{"init_std_qkv": 0.0247, "init_std_down": 0.00582, "lr_mult_o": 3.0, "schedule": "wsd", "decay_shape": "linear", "train_tokens": 706200000}
Each number is 500 + 40 x the weight over its row's rms, rounded and kept within 0 to 999. Layers, rows and columns count from 0. Numbers have three digits each. The size before them is the row's rms in percent of the matrix's.

# q: layer 4 attention query, 768x768, rms 0.0642, rows 100-135, columns 192-255
# k: layer 4 attention key, 768x768, rms 0.0643, rows 100-135, columns 192-255
# v: layer 4 attention value, 768x768, rms 0.0563, rows 64-127, columns 192-255
# o: layer 4 attention output (transposed), 768x768, rms 0.134, rows 64-127, columns 192-255
q100 103:483535511439487567417461574501526539574522476524462496507498460483483481438576573498464510509539485467472514422426526506503514489459493533481500532572467563563499465415439471452456468482529496
k100 106:493486573510455558504379521466530540482512480507466498442516509535449455451560509509400477527520439484467508454460508471491539500501460525504472532546488535483519430430537473537478507536517508
q101 094:416492508477489471485466542520474569440501567468504522442501518530497500463436426493531507494577519513496498512563539565512489540481464493521533425507491446485590521543428468461493483523465538
k101 099:492465551550505493455472562469504511502425551573510502422472517556471446520467512464498441417581599508510514470485499575524514495517462550473524502446521450505488468523421474546482548513483514
q102 093:495492464477559489498504376495515482502466554484549504525553571582494455525539519502469441494536455458508452543508457573481526497473589567503522508559491467467442485557503554459455534503563510
k102 096:553445463473588473449507464501527440485476475608521457496583546510517437473512505527475514540433484546468488471567543493531557549491527544529522501577491477486477477567497542503481517511473511
q103 095:404379528484506515464522436488524520485537541535503562503527432492488513446508545504553418381488505555493444463421464575444499543546483474470491462555534588492482523471471414539457489490513543
k103 096:470492591492459520455478551464512520552539486594569573542532430500507520483557521505505511454513433533457558510456481551479551476462543474474433494527508471509509559460510480494520550469514435
q104 095:514473442477543434480494458460500439495477504522499511569541474498510495489515531476564489511437521495500519537555556580529547495540514509494439430554475522527564520528491546589490467543523541
k104 099:494470451464500481474477489452521456486479552525518541516506461528586478521540480530526506478446491554516572515518551533526547484530576492502533481529484510539510479497477456532434501475554540
q105 095:528490499554477569483517590477515509523419470556517463479508534579480537506506477563545470540452493549527545495543510440566476490469499515455482526562605468478566551528478472497466452553497499
k105 094:541576462477514503480525543514483496479510569517552468458486525525527532464498441512459543507452514477512492561493491518551464470495529476512473479527554491396535522553546482472508463465525569
q106 095:563463495466426433431575565476493483518508448516507509451386495456513440489546464443518560462510480514503506545546518508469502485549547532413476521512485458564544462417466469494579454458559511
k106 096:515475528476530526520530539541371504477482472546445505451516555459483528460575482473466454450538477562428478519409515521487539546537487504538477511437511491494591554454439465475546466482460525
q107 096:538470568443519505540475470496484511621507470507509501531504480466447559521499494565536540507471471436492567551539469437539450500502491561476538523474496476555430485541448507493427462449484517
k107 100:480469502475493553498489545516465554454550425492450483528518488478417483510504445512503474472437505486522529522579455416510508454544556534441532553439500492441415493501495528485496566445543482
q108 091:534589546519480516494492518503502484505503477452451473408483494504505437439442473593481487516507546451497497528426574516518517542567477555510534438546445479543546446426512571449506493513482549
k108 096:507478544578451564481479446540482459471508479538436444472492532535493487493470478459516473484589491484506525445458473489531522498548522604518579506474559435544503502499507499540454549524523545
q109 095:490497573512551477498531538511533522473543488535488464491523506459569624469513494465509522508534503573538563494486465490525460490537559492438478518514497497530554560517489458521536516495502505
k109 098:520526495525536472444563570550459595510523486481577505543493565509510533525482522558514512557536525508527515542495407487568504507485570578492497508431498530566557493447522499527445491457484483
q110 097:466486497470550518487463448468472469524407486581541434580513539500432465493525508562527490447498430491578583511520483456559494451476523486472552533497469483550459534490523511520488549553482506
k110 100:522516474448543580475526447481526411481471468560461447531505493562480535491563531551527495518390466545565580565521518426535523557508541439449582478517426447546458542510538517522519534461480455
q111 097:494558475483482512495498549584480529543502533512515503553479489486531492482462403427554496490498451453509502521510576524472502500512527557552487514522512485575511504418563522451444505479518508
k111 098:433528430461528487527527527611536483575473557458503536557522450529479468476585562469526507516510500507465452477560537517597469517535539487481462495534490456490541442436546433479474420564506546
q112 092:506469517513503512451520508478526478581488470526484441530469499534520509466522453475502479509533427473489549511491533442507454490549527559508569454505541523445508537403453397496533494506505501
k112 096:449385455492492485462502438452540558495451534550481509541479492563456494426523459539441474473495481444498544523474502495494483444574498566513519468526575483567500449477523472494434486540508412
q113 096:535533501546417479526482497490525526422455475537539520503491478535471436467475531516467536472552522464478550423511449525536444489438593483444487537476562552444475475499452525546496448469546519
k113 100:507503498449546542546525485493528528467512467524450547427527439474503495514465537526469534503531475432492523495548471482490471437520511545506477499518500507476487439476477440532483453484549484
q114 104:504391489550438474545498440523506476539513595409458475400470589452453467449541517432454482562528438495450449466501447535492456536550448515504538472442476542575503498518429467491505417519518483
k114 109:545496512471412409482555463567537498579497554446461472493507578476473523488542504432498541542494465518507440478506471457493489556563563357506596496525445521537510526482508441485515499503510466
q115 090:470522604559504485518503476475470520401508443524620536545550469500466414533485526457562436483559523463438437510490330556473500556544535496517571503471567453504517512474415473420537519487505479
k115 091:480504569454552474574528474505483428441494466479576548479552455541483395472546504501538499453476461489459498491526402548494582544507488501503547512469465463560575531502479455487434509432501461
q116 094:474530480522430464511464525545451511581542523487538544433524467534516524552515501496548493523503508441547461424510590547541530460494504483410542494464518484491512572520447453514533458503505486
k116 095:481528518499499565480449530521396560510557500493476507489439457489487557412476520528528489563489511461550521482494457538524527491520479547478482503487474508506531537470513458517514419451534455
q117 091:459525522489488498526388485396532525539487456560495486446501524512461480507532489435526490527477487515500597501488455491516517501506533493524473487410463451514484548509545475592540438474510479
k117 093:432530467537449491504559488559441453468484495512528539550525475511556499476402553482518446491487494527459487550531488452529529534469523373521505539524449443533524611492556493492480539549502528
q118 100:533544432416442512547544447533514473499463518493459499488520454508505488482492581456521457493510449449477526507528552462529508583525476424505386491480449529525460527542502510448616415549543533
k118 102:502484539488498461629450507512476506441547529449510526509501491460557546486425448393481468513469420422499533477509495504535554581546492459494467515515520483569491513585510464466524429445457494
q119 094:433518430530475462525454512516412510520539516461546544504477464472505491485562431502507511528436567516508487553529535536525404575515563499559509515490504539556433575424516540486494480507526534
k119 099:509509452466500464511509529445483565460529509497563581500504504509552455486515544526506530440486492487521506475526457521557414494528558504577502558480507579475506505464429477581462486529481447
q120 093:398510515574509474466466483430487521501507491464486510465542492516467450467455498492497515545443452497543480514473568488521528463472553518437519475561526485600508454518493535563491453487518524
k120 097:513478542527473473491404506462465500520508406535573437515454458582508407562492510500516446515438466473503525526504491513512521460490609577475564501404508511495505399470456476526523504492479451
q121 096:519475494529528501492449541535489558525551501508533573489480515548499450525494510450477519537505445489484497604560500493558533368567531465476476494534485581566494537507486518588501472538517523
k121 099:486591495483503440473585535481496575516575554513492456487469563474512540530448523424492470461508495528496492538532564533515543458536540563564549522483488629583502518496506532577561429449514504
q122 093:538504487481503508482467543531432484486479444513508577484492523490470456468542518389456409561508460472520498505471526557564553426546495577552511422482463579477511510435535452489449426528507476
k122 095:506480457508505499448446468475580543499447468478448543491532491505530443432509495399531490508523409483446497484467530527507538488496501520532505537466532547441538548446563502536516483531548450
q123 091:525525459459519532453513461509431477455493573487573526522440499476565553503413579529511456564490479477512536515458457484501550449520529477507527514541467455472530519523491530439507533484524537
k123 097:518479491513538456524540556466535450462483489493493494472466466484548512534483560510543416621427522493522546431503438521511536528486451483491522492498527487551505500514500497470526558470504543
q124 095:491537499558485506545497482464484476466527502459478483488496509523486461545506491527508529524550504430469551571521498534497478557477443502503501461510520543515464532484492519441430486474527531
k124 096:489391490383448508558550531494523535491439514449474488416554505509557439454499521508514485474583481461432552446482435537578486462486518467559498473493568546486512461529500513504501454498535487
q125 090:433579438562439497520534556579445502441473469557516576512503483457491499516502523567562457524502485561554539456506497532581503522529519447475459506522458465532478499522549479470504506396434446
k125 094:453575454489452565520524471471462459477462515477546572535501464521509525478434553512515464512532539588480431524584560497495511496501436494528507500452522531516500470551482479557440484474476519
q126 099:438525526534593499516476436530451495479393483464540524602549574516458457510508467492519518507521491476501545502503616548493516489496432528476488486516511522498481481595539518503541541470475518
k126 101:439531475452489522565520474515534602542492546472563544566576595451521462461452464495552425448585550477492439505508458484466485472494469457448494487486472585463498520508496490555529552563479498
q127 101:440481486514484536507535424461519483496521495453497509445510484454551570430536475514537524542510453496498443569504458581448499529554525498498506456502542586495519530513547469523503425519520533
k127 098:557450460353562521507566477456527508540535519471541518450476417493570587481485544471543557510537494529496524551494484490500475501567522493425490554495485558382509563457471444527522549529493541
v64 100:517464503565478485485439499480468497431478493536586548489545508493544547500499478493464482544497558475467532520522518509508437501503450560521499468460530541478473569556484545567560512439467469
o64 098:516490537510501583493507449545507501498461507463509489507509431495535521456548542523508479486567545532534516560516494519479522458467541500495561506472525522481480460461518507403442464573504548
v65 102:497521552538457530398467509535536534529375498527470466441522447537520477477473557472523487511487536538504479488492512452503458519549462487433486449437454467489465415472496556467522571531510589
o65 104:485490513506546407555504474556601521481531480424538512468496482382519463544528487464537467508527495448513534426449485569520565486489526560569512482485523508520471497610524447520498455431487475
v66 100:507504508543493476521412559464515491548472521511530455462510490486520601581509476517536553574540511494433510450511536521542418486530560576479531485509518517573485515515536511488525485573537493
o66 101:507540449496466517524530531531519537492492495514461441517456523438476483503440555485424546487424524457505422501533485466503503551486452403520392563478458506484473476468348528538505483492504541
v67 096:469424538469512435481553473484437448546546498510516519452510522451487545444483502558521517466461479520474505486469487537491556559502506418451487411519453574508450518483473438476504462541513512
o67 096:483533568541474466456461538480519558500440519422512472495521518554528463526443544483452547493489487453545444498531524426505497537451540563544474549496536475536469395461507474478457548499549536
v68 096:500523555510495539514529467524477521467417491542539468494506453549476409519441455488466481476536481463459511504485423503491523507548459421453503555466477515452517435531498494511481550485553424
o68 093:499480478462522490473467499511546508493592548499462457516576500538504557549581579542474496558405497434546495507541528472466420510371536587551524495542489495497501567513451503473615439555457505
v69 099:565450538528495510541499505469525504456444486451469447519500499514525452494457511466411489480543492486434550471534495493542552475598439536473503490484566494502442583537575494532445520518415538
o69 098:526621496483466437524480506546506460487518513559580565499483551503552511462549492471571501491452491500478488560529465505524486535415527452540480513434508516497612498541491451526553487500546483
v70 100:491514494555510519522459512462411562427534513548488485465503496574520587472484510545500476509479526480505432503493532432511441534514508499491530497481592614475513488533511527477499501521549456
o70 102:533475442417426496443481503507521496572464490477464526559531478435496501533503505494495485452540494530446514461495543454458592525532546523493475556488510491396489437504464531541524451452472515
v71 090:533543507553458488524545485539480494479454449518529521559494520548504468529548489436512520468485507528543453450559530549433501524488446511504539517437479462524522535486548567453528456492527507
o71 088:420483401506476587485466521440482449510474504530508475456487460559550519440413488501488414488471514477484487525541521488553464446519508480570466493488481496482495489521517475483472524528446529
v72 094:479558486509442521472480472478479472513483527473505567445497447503527479500472564466484517539479569521518536426514599475517520522521545498489593547567576466487551462451519400480508501455529495
o72 096:504486494499528488524510503473584505538487420514523358518465524498493508478514424518544491486394443449441536574500474437542504536442448498523446516462434500561512486490463542473494550527521519
v73 093:491515521572495543523513539571485572478532537426531469537477495466430488537527500493472485487424501514494396553535523543516577489556493544475461526574524470486472498460575391518442544493511562
o73 095:552461484377577493490470481439507498453442501511467444456479502485518536519505527490481518563518446495481580498500478420484459506442504456504586593535445536475494492540488524403544489565423413
v74 096:528507491453446483532585489470451592464531524533449446454478519584455477511410453545511472421562471514471490459484405470535581551527423516488542514428449452487509438471529546516570484559543505
o74 092:444556501525469535503422512492504421528445517506459498516500432471522437479532529420510462594470485485535543587607554517500469487522463485610454462553508447560541537529467527457404497465507457
v75 099:520501491510447466527469590521562435513519460516483463549483527575503506516398480569549482442449426463461541466539494517411490505566565504487522517500531513439499497528575497451472480468492540
o75 099:485514513554546478456588509501482576520494476469498547536466467524503533484495477452503496494510509532549486504503550546573518481473465474516421553510476525504433554528497462433529559489454503
v76 100:469458483527567504438508488463542500531440473553535375471513457459555461509542552513526504462485491571559508544557452506499538519517456487476556432457496525440480446541488534569460428433381514
o76 095:508514516416515489514523539564472416498504475415521593471486500413483523488507510538480478539535477515471489530512521467431395491521544520555520498485502501544558507425507462508540465493552508
v77 100:426558577484444559479541452464548538525538516433531487523448568507525487536471494548547540515481446514526504528528503547525558487497514499511493467518492501458412544484437525493455530491538424
o77 100:570445457505587463457474519497546506481471504493467459439498522459471482477531516509359473487515530511531439569495488508468455536506486562501566510492550454504503485491488444525433493509535507
v78 099:481495454450545488430494486556543455451498544529511438482509485568526490530413520511584549440464463544464492475592470567512493502488515540477524497485451518573486522473540541450542486457482609
o78 102:465502563580470481487513494458510568544541484454469503435505516441491499439468493504453504515539489418479487497467459487498511462509461482525439458489575455449577437480501521543465536471460381
v79 094:556449459516535479601526470519519493462489554496470502482472502503470567492512541555524462474427519451426540482452519510472494495461475550484480508456479464497485487482443482554510503457527425
o79 094:460501560509510517460530548450505395496484495397528456545503531479460425468542463462476509463526542527504483470548512458519454518519538482484510431512488515475526494559494532484504545554421540
v80 095:464488535473498459507533530491536483540471428515462517544490523596422472519447450426513507513446499503469547434468572534533554547523481466487552476508485560478511481519540515578498432518520493
o80 098:497482467537464495526474449516468372523545603469553496454480477490549508485504574545475481478526485426569469465516493531485538429539502523527502523501462529481503545500527494452560553470497590
v81 094:475504505503460487506556493486478548511461593505528471527458525499521499525524473597440513494553579486480475541476507442462528570501512390453548479503534508569485467491484505536492544461484569
o81 091:489539476514532555513409512496558478470479429521433506550504499542518437508557461408484505498488449516485587379505498518519523482471462620565479565492453463529467548469541481469567467553493436
v82 094:519536436399488445508516520477501509494485454494542478521505450492486459456535546469525499478523586508483442485537446532442530555442434491532513426450566559472483505450467461507541561492466463
o82 092:485421548553491537474482505542524465489501502548445567542550502561513525478515421486493503551519456465523529437412528440552468507465516495484509551509513453516548472449553474488477442551492532
v83 101:523410440451448421503428531577505480504438544477485418504479454539529469544515454463488503441481504480534514512442528461530529535545521529473535464445459472471460512545558469464449505539553474
o83 099:496558510538536533556540491473475534484472471469436537496484526512523509512466523551536516572561477509455549510544494506575456505479519501542481548498520534444540459456406521439598459497450473
v84 097:502447511534491519501528517442498539534501486573550505512459559504524537504498494524456583442456462436476540480537380499504529512561483443522477482471484502552523546509503531420505558533453431
o84 099:506587506530494489526505530524471460482535491467515525546512444511538471525451504479502475535544563555542454544446476492498444433425501488504485529514448441525507504564559426525514454462527565
v85 092:491518451589499460503456468520508519556517490546563520514435507579571472509527552474474453519487558504565500514527511456428460458528496483481459559502517528440452479513459478541570522537521481
o85 094:488463506442465534506481480543505449404504500549441489392535465447465539517542462498527538540494531441469478465487505623545500631420447489489482507476509508559490557498550531541498513515525457
v86 094:490565504553487519563511525548505513456496532515487508465546511507497463437538505505563515456567442506476526556529583484505536481467520478507503486501507499502477510578576534534537513510497469
o86 095:590449516484505437563439468467514529556455472579535513486463448472513482549491485508413492528479486466566487487509486520501461525569531527499546511513507437515501402539452498544461501475531502
v87 096:521455510444484540513516449509498500515568506468504496467512481529492550499495553514501439482552505498459490451584546475519535456505434476511535480516392537416516507464531513505470513468573471
o87 097:479562513544504501457505572563470512513438452558448461528456464461501460515520434473534454524540497505528519481427441490505497505561515571534460488498564497582490456500540494498545513523534468
v88 095:449558472539502551489484567463487494515485508452531443455496502487414420529439500544495471524540566506523473498441487511536475519499463519589499512491454586558520505461504499505474482551538547
o88 094:503454525469507551545503508469498535503443461588474532489469424584565521508481457500474493468514466518480557530517476549502519476474548519480483456550465475499451510478494453459473490476546484
v89 097:532501430524442485485483499404528486494470554542533408524482509554509499502504518445522468499453498429467540471537637581537505555553523499507532520530526462472477482489481434557505508489479553
o89 099:492541573468582538438499517525558485561488526441508509450511468453507500502436515555432460484500489499468504510477459526491549541486469463484471513551447502491477524570528547559455497506492469
v90 101:487421544512540533506553468473470499521506505498484477526468528541518476494518483444462498529494554506509466494548523446486509485568499446483475475438490509505490559564510509453475523475523553
o90 102:434515486463525521469467437510532493462479515483539533534565474514478599504491495533581455445481494516513530473519493537479462498490504538528580512497478460508445488430479473520479452505500415
v91 099:490507528459520451470526536510505499583461465518649514507528499497523419565415452499522496483435556487474469468466559480518538439503562539598560521496459465556464487512467468553484464490592492
o91 101:499491433482506525508498493439465472472555503463377439499545539548470482479489591519455494483521537495547489465517540492503549493518451469477436599480560484463553428478463526470455536463474522
v92 098:553509508559497510474429471503469537509476455475465474504506529514488412502578513412467541522605481498514478434524449498521552548470496477465494572534527421456507487527517514522475536525451453
o92 099:454497435452471552497484500470539377537531563587482473445504499502443546507490522560497510467491500450467469554504519499478514497534506500556483471535488573518576492437565488542548532499550520
v93 100:527483495605506528498505549533519465466457494471518445502557523447520497578511459511529495513631492526542526514459489529449569516478435545523590434495469552474465451486494492544493544511479527
o93 098:476523483534479493538508461476422520473466512547457538509469523560479445478578512497460533520462455409418496506457458495510504485436541563493455531566491501490512500476481488452544495553470465
v94 100:462512480445528484472542471524492494484469427409585511470528635474446456575458487555470538606567466445479562476518461436560524509522513461495502509592519453559455502531455430455451471425584534
o94 102:543556465522500519534483553499522515478577537571482420507469472475536470485456533508505542444524507546514465511513562568434536491467485473509463476459458474461556476481490498530542503492513522
v95 101:474529397559486491483521497467542469486529525600459507569471577452527443394490558529515550513502505455484562486501550490477549543525484475489558511485504440485515566553530507504523541485445470
o95 101:482420492489514534474450525518479481423456509521516505466494431542440548568516432410502463467407554488514497501483466509523428478531512529540473512534535541553483504452568532485446516463576535
v96 097:485547424423562509521501455500497520512515478517528499496477387475507526449435497493506486501495553438413472506552509440517446535463459492525496557479504449613498482487444515468541512498504479
o96 098:535477514512493482448522456452503457472499577524472525479518551489483511550545505520512496552485470587505586540473465485537525452539532428456537397521439501381475506474527507555487509503493494
v97 099:538521541520465428490487479512508480536491523482513535527431450491379498534511532534550483449500483487579531509531552476517457493566547553447498508508494529527528509467504498498503482476519459
o97 099:439519510495499577585500533522466536490533433479500471495482548489635505468448475491482512535623448501511445481416448532530530435517478463483460464459478507463510525515450542473501427463482515
v98 093:547458528509470494545476516505500445560492532516476514441511488457517493559545519525510472533503602491495518510532533495554457501452531468500441583531519551543547566513486498473502506469586495
o98 096:468531556525508453529527500543509513462496500467520481553512547515512514493471491506483591447531409487519453468445420540500574503520493474543531450505531505416506459508600492454466510540436481
v99 095:457448499481470505495469507471481492487529460515504457509524506550476482547506503569474443423564489410499498517483518500440440523441469470549500435528495487570488471515552441564464580527574399
o99 095:524552496521534541442487508518463495534534528524510547493521398530542517473478481475493514591532536518436422481469503501536528501549499518498497549463500451462533554547519493456536492514501515
v100 100:555542536474535472497520481478543452507498495608443542535405455439484511499488503504528477409499571544541440536400525558452500560499441490440565513481475480524421499450489579491568473489512469
o100 098:453541535482445530473476451508482483483462524429536525481580578543493522484469550535476464613432467513557546530510527521534432475500495467528471462571465544527482479550501451460449502469487440
v101 097:465485525452442508458533503482500517477540469523544499521449482490509504477500478476455515488484437555472490505508558488515537479533469568494433514486502494504516545484479508530467484516462525
o101 094:538578524581463495523472510441494491530459488472521487488466515491500436480460512511531467548505541464545477446527492494446529535500463456464479463453521449430524468548534527483515522480531516
v102 103:510529471559573447564513474538477513584472522519499503524517593504496469524460438580519525486518492548510472554450562588471487495482476474553443515497595525470464538494500497544600480585448511
o102 106:495468533443455534388452465501610484432496482561484496507456495502428524496523547459486449498469541488465471465484500473403525523466470468461534507503429420528560444507549419449459481449472485
v103 095:518489550460476561530538484470469492508472469536492604506542465501572471480449533519485463436517505417501491470526504527512539506542490525472430582479502477453511508515471467577493524561548582
o103 094:534501512462536487520427535441555508493489459512465490528446427503463478530506467506467471525464440522403486514416487491469491462515488461506563482476489534562493494507507503496505529433404478
v104 096:565519399483491571545506527567485469454505582473452527525565460554456479467483508559515435507452562442521554507474485505405491490546468494486481476478530524506523503517472525531498508484463479
o104 099:525508578498525464501524495530490563543499477520495517536402558451519478561509490502496523544622490528455448467518530585524509524524563545516535496547456542507502506489505446506515507527527521
v105 096:457513502526453503513517535554458470562509453491522517451498507482439422508517480548469545516484525523536586511515496585548521525491469472460531500487634568544501511485564494504495455519449400
o105 101:514482520470501541494507505449485502454477496517507481551508545509484548506488509420477491463452527546479407491499496464440506430468522535547522551564497472439457489469522498525465555629553575
v106 102:563542475544553481483562532525518559494452474536499416575491538443465534548536499495555497420546426572495452488452460473483529499522492536420523594533467450481423509512486548484521504411489477
o106 107:506511476490471528538495476480491445485519484465458554394486528482536499502482525509467462520517543534560493563509496580538476489506536459461470368452549546455525549423509547491476415488499512
v107 098:479523490482460488500471503448484494531462502484484436484581564504541489493505427502498409486487488580462401496480480501534482503498519544448502444425444409515464528524515552545532473560480473
o107 098:538510431504553535469534494574427498487478521543477644474503450523520539482467527541545492444519558465561562524551534534475455468531479445510501436450542488420443552493480521427517507401477519
v108 095:541442490466567414501452487515469581503471449501540503501497473536455497515545477529454461523501531399517602475482513514592493527501492465460438458533541537489483480517572507492551398538481515
o108 097:494530528481436588479510546511550473520581567543482449507488516453554514534488522479479559554494459553514541515494460417450477560505519499565461543549540518497523446445389472465486524442484482
v109 094:474490432509487397440513485518497406538437534491535488535484588486454565454518509566517501488492507489494480504475587569541438488484526502517416491470527527485560469534485532507471535489514503
o109 095:499510515452459515557509443519533489561513446531476474472479360509472496507473548487511443549516468483467499473441501484473515514545553507508507491554498495501412458508506544517517464466531533
v110 097:437491511527454508558488473422521551565513531563610534456399531578488468489493481496492509507479502429481500453562485504553487460548498501444475544490448528479454477523527539513522459447532418
o110 100:572449453426519556417549510470528498490472550483434527491576530450517547538484506490528499537471474504485492510564492503439420516479533502511491471514518529476493530509420520485487491500536565
v111 100:520526498530446526435488531524479457474433497429529504536571478467513428472493588456578480501469464498468548536494455513471502524492497511540499475445537482481449526499513471570543426494520479
o111 100:503462533523528476516519514504561513528508513535510569472473555533450522503511453570437536467495488518493451522565521504523437520465543530486461518571479520496423468499500560507453479445499569
v112 096:517543425568460500538532478471471547506374525533498443448528537502454449458474566561424503514569510451475473447519572475561435571533465450515498480499479493556546481508500536555529505584509526
o112 100:535513628409545483448448473465435469460495463541442565521522410484531481521463473483495523487465451469464555524456496525511526478451491496538486556541477366486475488524508495459511526484535494
v113 095:505495531477562515474505458407540467495453508493550537456554511495524544440536561511441522504460531508514546494462478548470416529495471480555450508554507568552479549501499453552531487503500491
o113 096:535481483468419487510482548572491565480518473560449542462445539525454376554476392490521495536529480495487430438500487520534532417476535544509542472417511475584509485520458476494559483466447565
v114 094:542508467498474533530570500465417455518476458553556479481429481512418469501460485484423525475557440615518556464544440561503570492481500420506461499493460495523460482539532462459572563436489564
o114 092:436486429520544496502466549513506485406486539466432561530569500445509513535517490492621484533486524452466510531519548519475525515491520546431504502473489499469573505506432592474457448466542450
v115 094:460483527469524437499526451511541497538534481505533472508532559450490491534469462476521509563476460477479532543522529502479505493526596460444496485556484505537532509476492495466505484431543529
o115 092:518466454490510520515493551629523490474495560472510471524493525511491518502497527487464547509540508606542529495520551476483488444453473468472479493475522532451434528562495532515535440533455471
v116 096:543536539487469511558454499529487489473474495497498473526421450544508415479519492490492497442474506479520528527470430463520507548579519479486469521603502462564481510519499424543551469526497534
o116 091:419559462520526472426532451446509466569508568588539554488533514405465520525485505467483509521517429498481537534566566523489486467442565522566510473481478527494517457442566532507467479547441576
v117 098:524476463441465480483542582519576586489452479451469465501517555501470485545476530464505457530508486475531550461485492562518552500597461542478424468540497511515496515495440566503508437500444471
o117 092:468543525537517544457566533454484479472554494450486568449496434495507431420524509537557548468509472485474520437470499524523398471476481474517516480499449585446474558493522500497443530489516517
v118 091:447470527482497489456468514456527476451508551457382519433516499513511453511508487419489443495489479501480501447447524457518473536521451498484525583516499508503452472524485444560435546510520502
o118 093:505443470496466553507554521540482563450475480525514519475530512481556524501541465519571504510498485535509512525488399491468549530486577500506477463456536474482521472480515547478547461522521499
v119 099:539524515509524512505543495535518516513471427444537422547505444475494508494531516530562517482439528551511501500420484542476596476552548435437437519519530498507419482573477406508538545528487470
o119 097:485495492493484492508559528533504521512496520513500504431411491484467479550528548463496481474511531500447447499569527467507401521479509498533513401469451522514479565436483460471505454526484540
v120 097:550499567432522482436533503507423520481478537488519539532455572565522487469498516539503468515543465521401464544536567508532468516538503483482490496467545469451513444601459505508527495487518494
o120 098:524455515514508500477419486498480523550556556474446412455472468523493467503435464475495474527461518473518584477418514475442513560496520514553547473512510452536527514457515469510484510538508515
v121 096:473494504472485527522586493431524507548505511395416556433440431457462560451444492469426548491487531531475465488496521498511555480469491564499479554527533548474522500508484550494544437549427489
o121 093:548461544480485490516482512477457441523439501544577467512554511512526492543573477547515442507456452530471578528417434484398395532557523517528473464533419463481500501495499474472449506530558461
v122 095:489435532447499483428486488477550501491525472461516486465473486535473471453512387480509550508571498445468496433516516527487486479487473504538417581513538508509563439495454489546501541427463535
o122 092:545557482569524509451507474478501458532517502440502417530479498418559575560482520550472477469480516533478524491460440451484537568486545494528542449405557449495434570559477540401472443534526451
v123 096:483550555462521519555525447529480537458459505494544481456543502568553499577568438551492513519483479506536453489519465562478576506472475524446473624530476448548455551452538519496422452511455475
o123 091:446528452521515537494506517448543452542506471520521541526497499463502454486406578489503515492523430480461561511474505467515493477543469466545499390540539485458475490519535493423543519473547532
v124 100:522456490483455566487537485527522502487456487577499497502523499529520482503515467510456443422505487433536521481533574447488529513445454483512460488435531537462477541445529492467477443560512487
o124 102:482553558486566475559522456450435477472511481507465514508482414484446529441470527563572498559553526552447453565527489482552511551573504479524637539483484506531563462508493515500480576483433536
v125 100:474502485523503474395583485476474560565520503543502492519499511440495470476433574429553492464463461533466496524446507501497457511454606471568459597506483486525509513534526498457540511529510519
o125 102:520441495482556513436450489484504471394520538488544525446475598483500563503573494503476557543477559507538473513526570472561473475504443531438528431498429532521485469449486551535440463496467501
v126 098:565434401403508504506480477519545508482590487527512474569482570488531505472454510459481435440509454507512482457553484492498474508473503440487504501539548490444462488480563566463417527523603455
o126 098:435518610492478529424530581465435480466536491495461569455517469460467482492519445480530536528466573489573442540372464533478508504538467483473533467475476451527517527467421444539538486547481552
v127 100:510436429456509460514450431497435504450545559517488608552460507553523507515523449511518579465481472500545444562431512561483461564509478440475551486565509431517521538433483445499472532495495487
o127 101:446561512476416553513459521458555490507532470468504469509506530489480495436473527468410473517569480432497546483545482465539522486445408506575454544487510489535471483529586551490446500500507497
q128 081:627504544463516492520562523518419462469490490519471567534503508482519522518483564489481458452538467515498503499535488520442494519514526487555476420477459455487518504503535480421509502580501542
k128 084:550513522485502485485491522505542528540441457523463496485497510473517388620568516592522478472524470484462498485478431551534526550539533549482491513447568528507485458515537515518472456433489533
q129 091:452468435478523446519468439494508459448516456510458496526489507507487469513514499473450502543516419464441475498511465460514517525510471456524487529446535472461501495468456464486563459584415507
k129 088:552438519451558485537503523404544473473452519551485372502482458505526493537472469494523537477450526509506427495529522469522509562505549498558513514512453456490487447523464532524519502494479529
q130 083:525554535498518449495436450492487489450444575538446406552480530487452578542517506533520473565460462490505494502476619483422483551567511536514501521489468382475493527526532497506506489505567481
k130 083:497510457437566479488503485465505531484443524415433447448560509465515483500485509573549516576497503512536520543466516436441464585497456550520472425466493543548502541503482435529533492512459511
q131 084:528493529466464528502467434503585497465536531522445515509518511463529496500513481493467533428558445491509554431420408546503488585475509511500516517548544465541468550530489497504533455525513490
k131 083:466504575468478525560456470510492464509499453513474440468543465493493522470485640513488458568517535482509554488562432524462458567558565554439507508564455530548441467479545475488488505520481500
q132 083:546565504403470474537460528464458553473462495552507496523476578522404483494534558501456502518557464591511547469516484477468513460440517500450473611416560433524399423525461474503472531493511469
k132 083:511506425468427426517469500504449543460509437519472481559497446570455500514543503496472491457471456558535520535506496352469498453490510513536456487463514484471475467501537439475445454471510456
q133 084:506467565539443421513455517511529498515529491455552499515548533505496532473493514490523477539501520485504514487488439483535498525488543496481561478483544462541558547496530489601541503458537426
k133 085:580521525536485498432526578482504577525423544470498423443461495455492492484484449499542531507537513507472454456524531510583470460512517547514469439518500489516479519471434449472516506510554498
q134 082:493517498503454463498458525502439567404533440517530486461562540429434478487484577459538488498446481517515492487507533495524584549476516513542583550528487509549526432526525524495471577567461516
k134 081:522539480510461612533467425488469502502542473543581510406579515513505551471487480530490500479491492505511480562475526527475516491526564518483438480522506527532468474480545475522437524498471577
q135 085:519557507480480536462482417487449438422456495496437467527527595527484494543511480516477469525526602493546499468517477528463533525499561432435543495389513453514558523506552505588503490509504510
k135 084:524507482510439541473507547511482549505545526529482510475542577449553506443530508522439516560524505533448495523493479483487546491485563441497470480476583491504445492461515404474519515493531509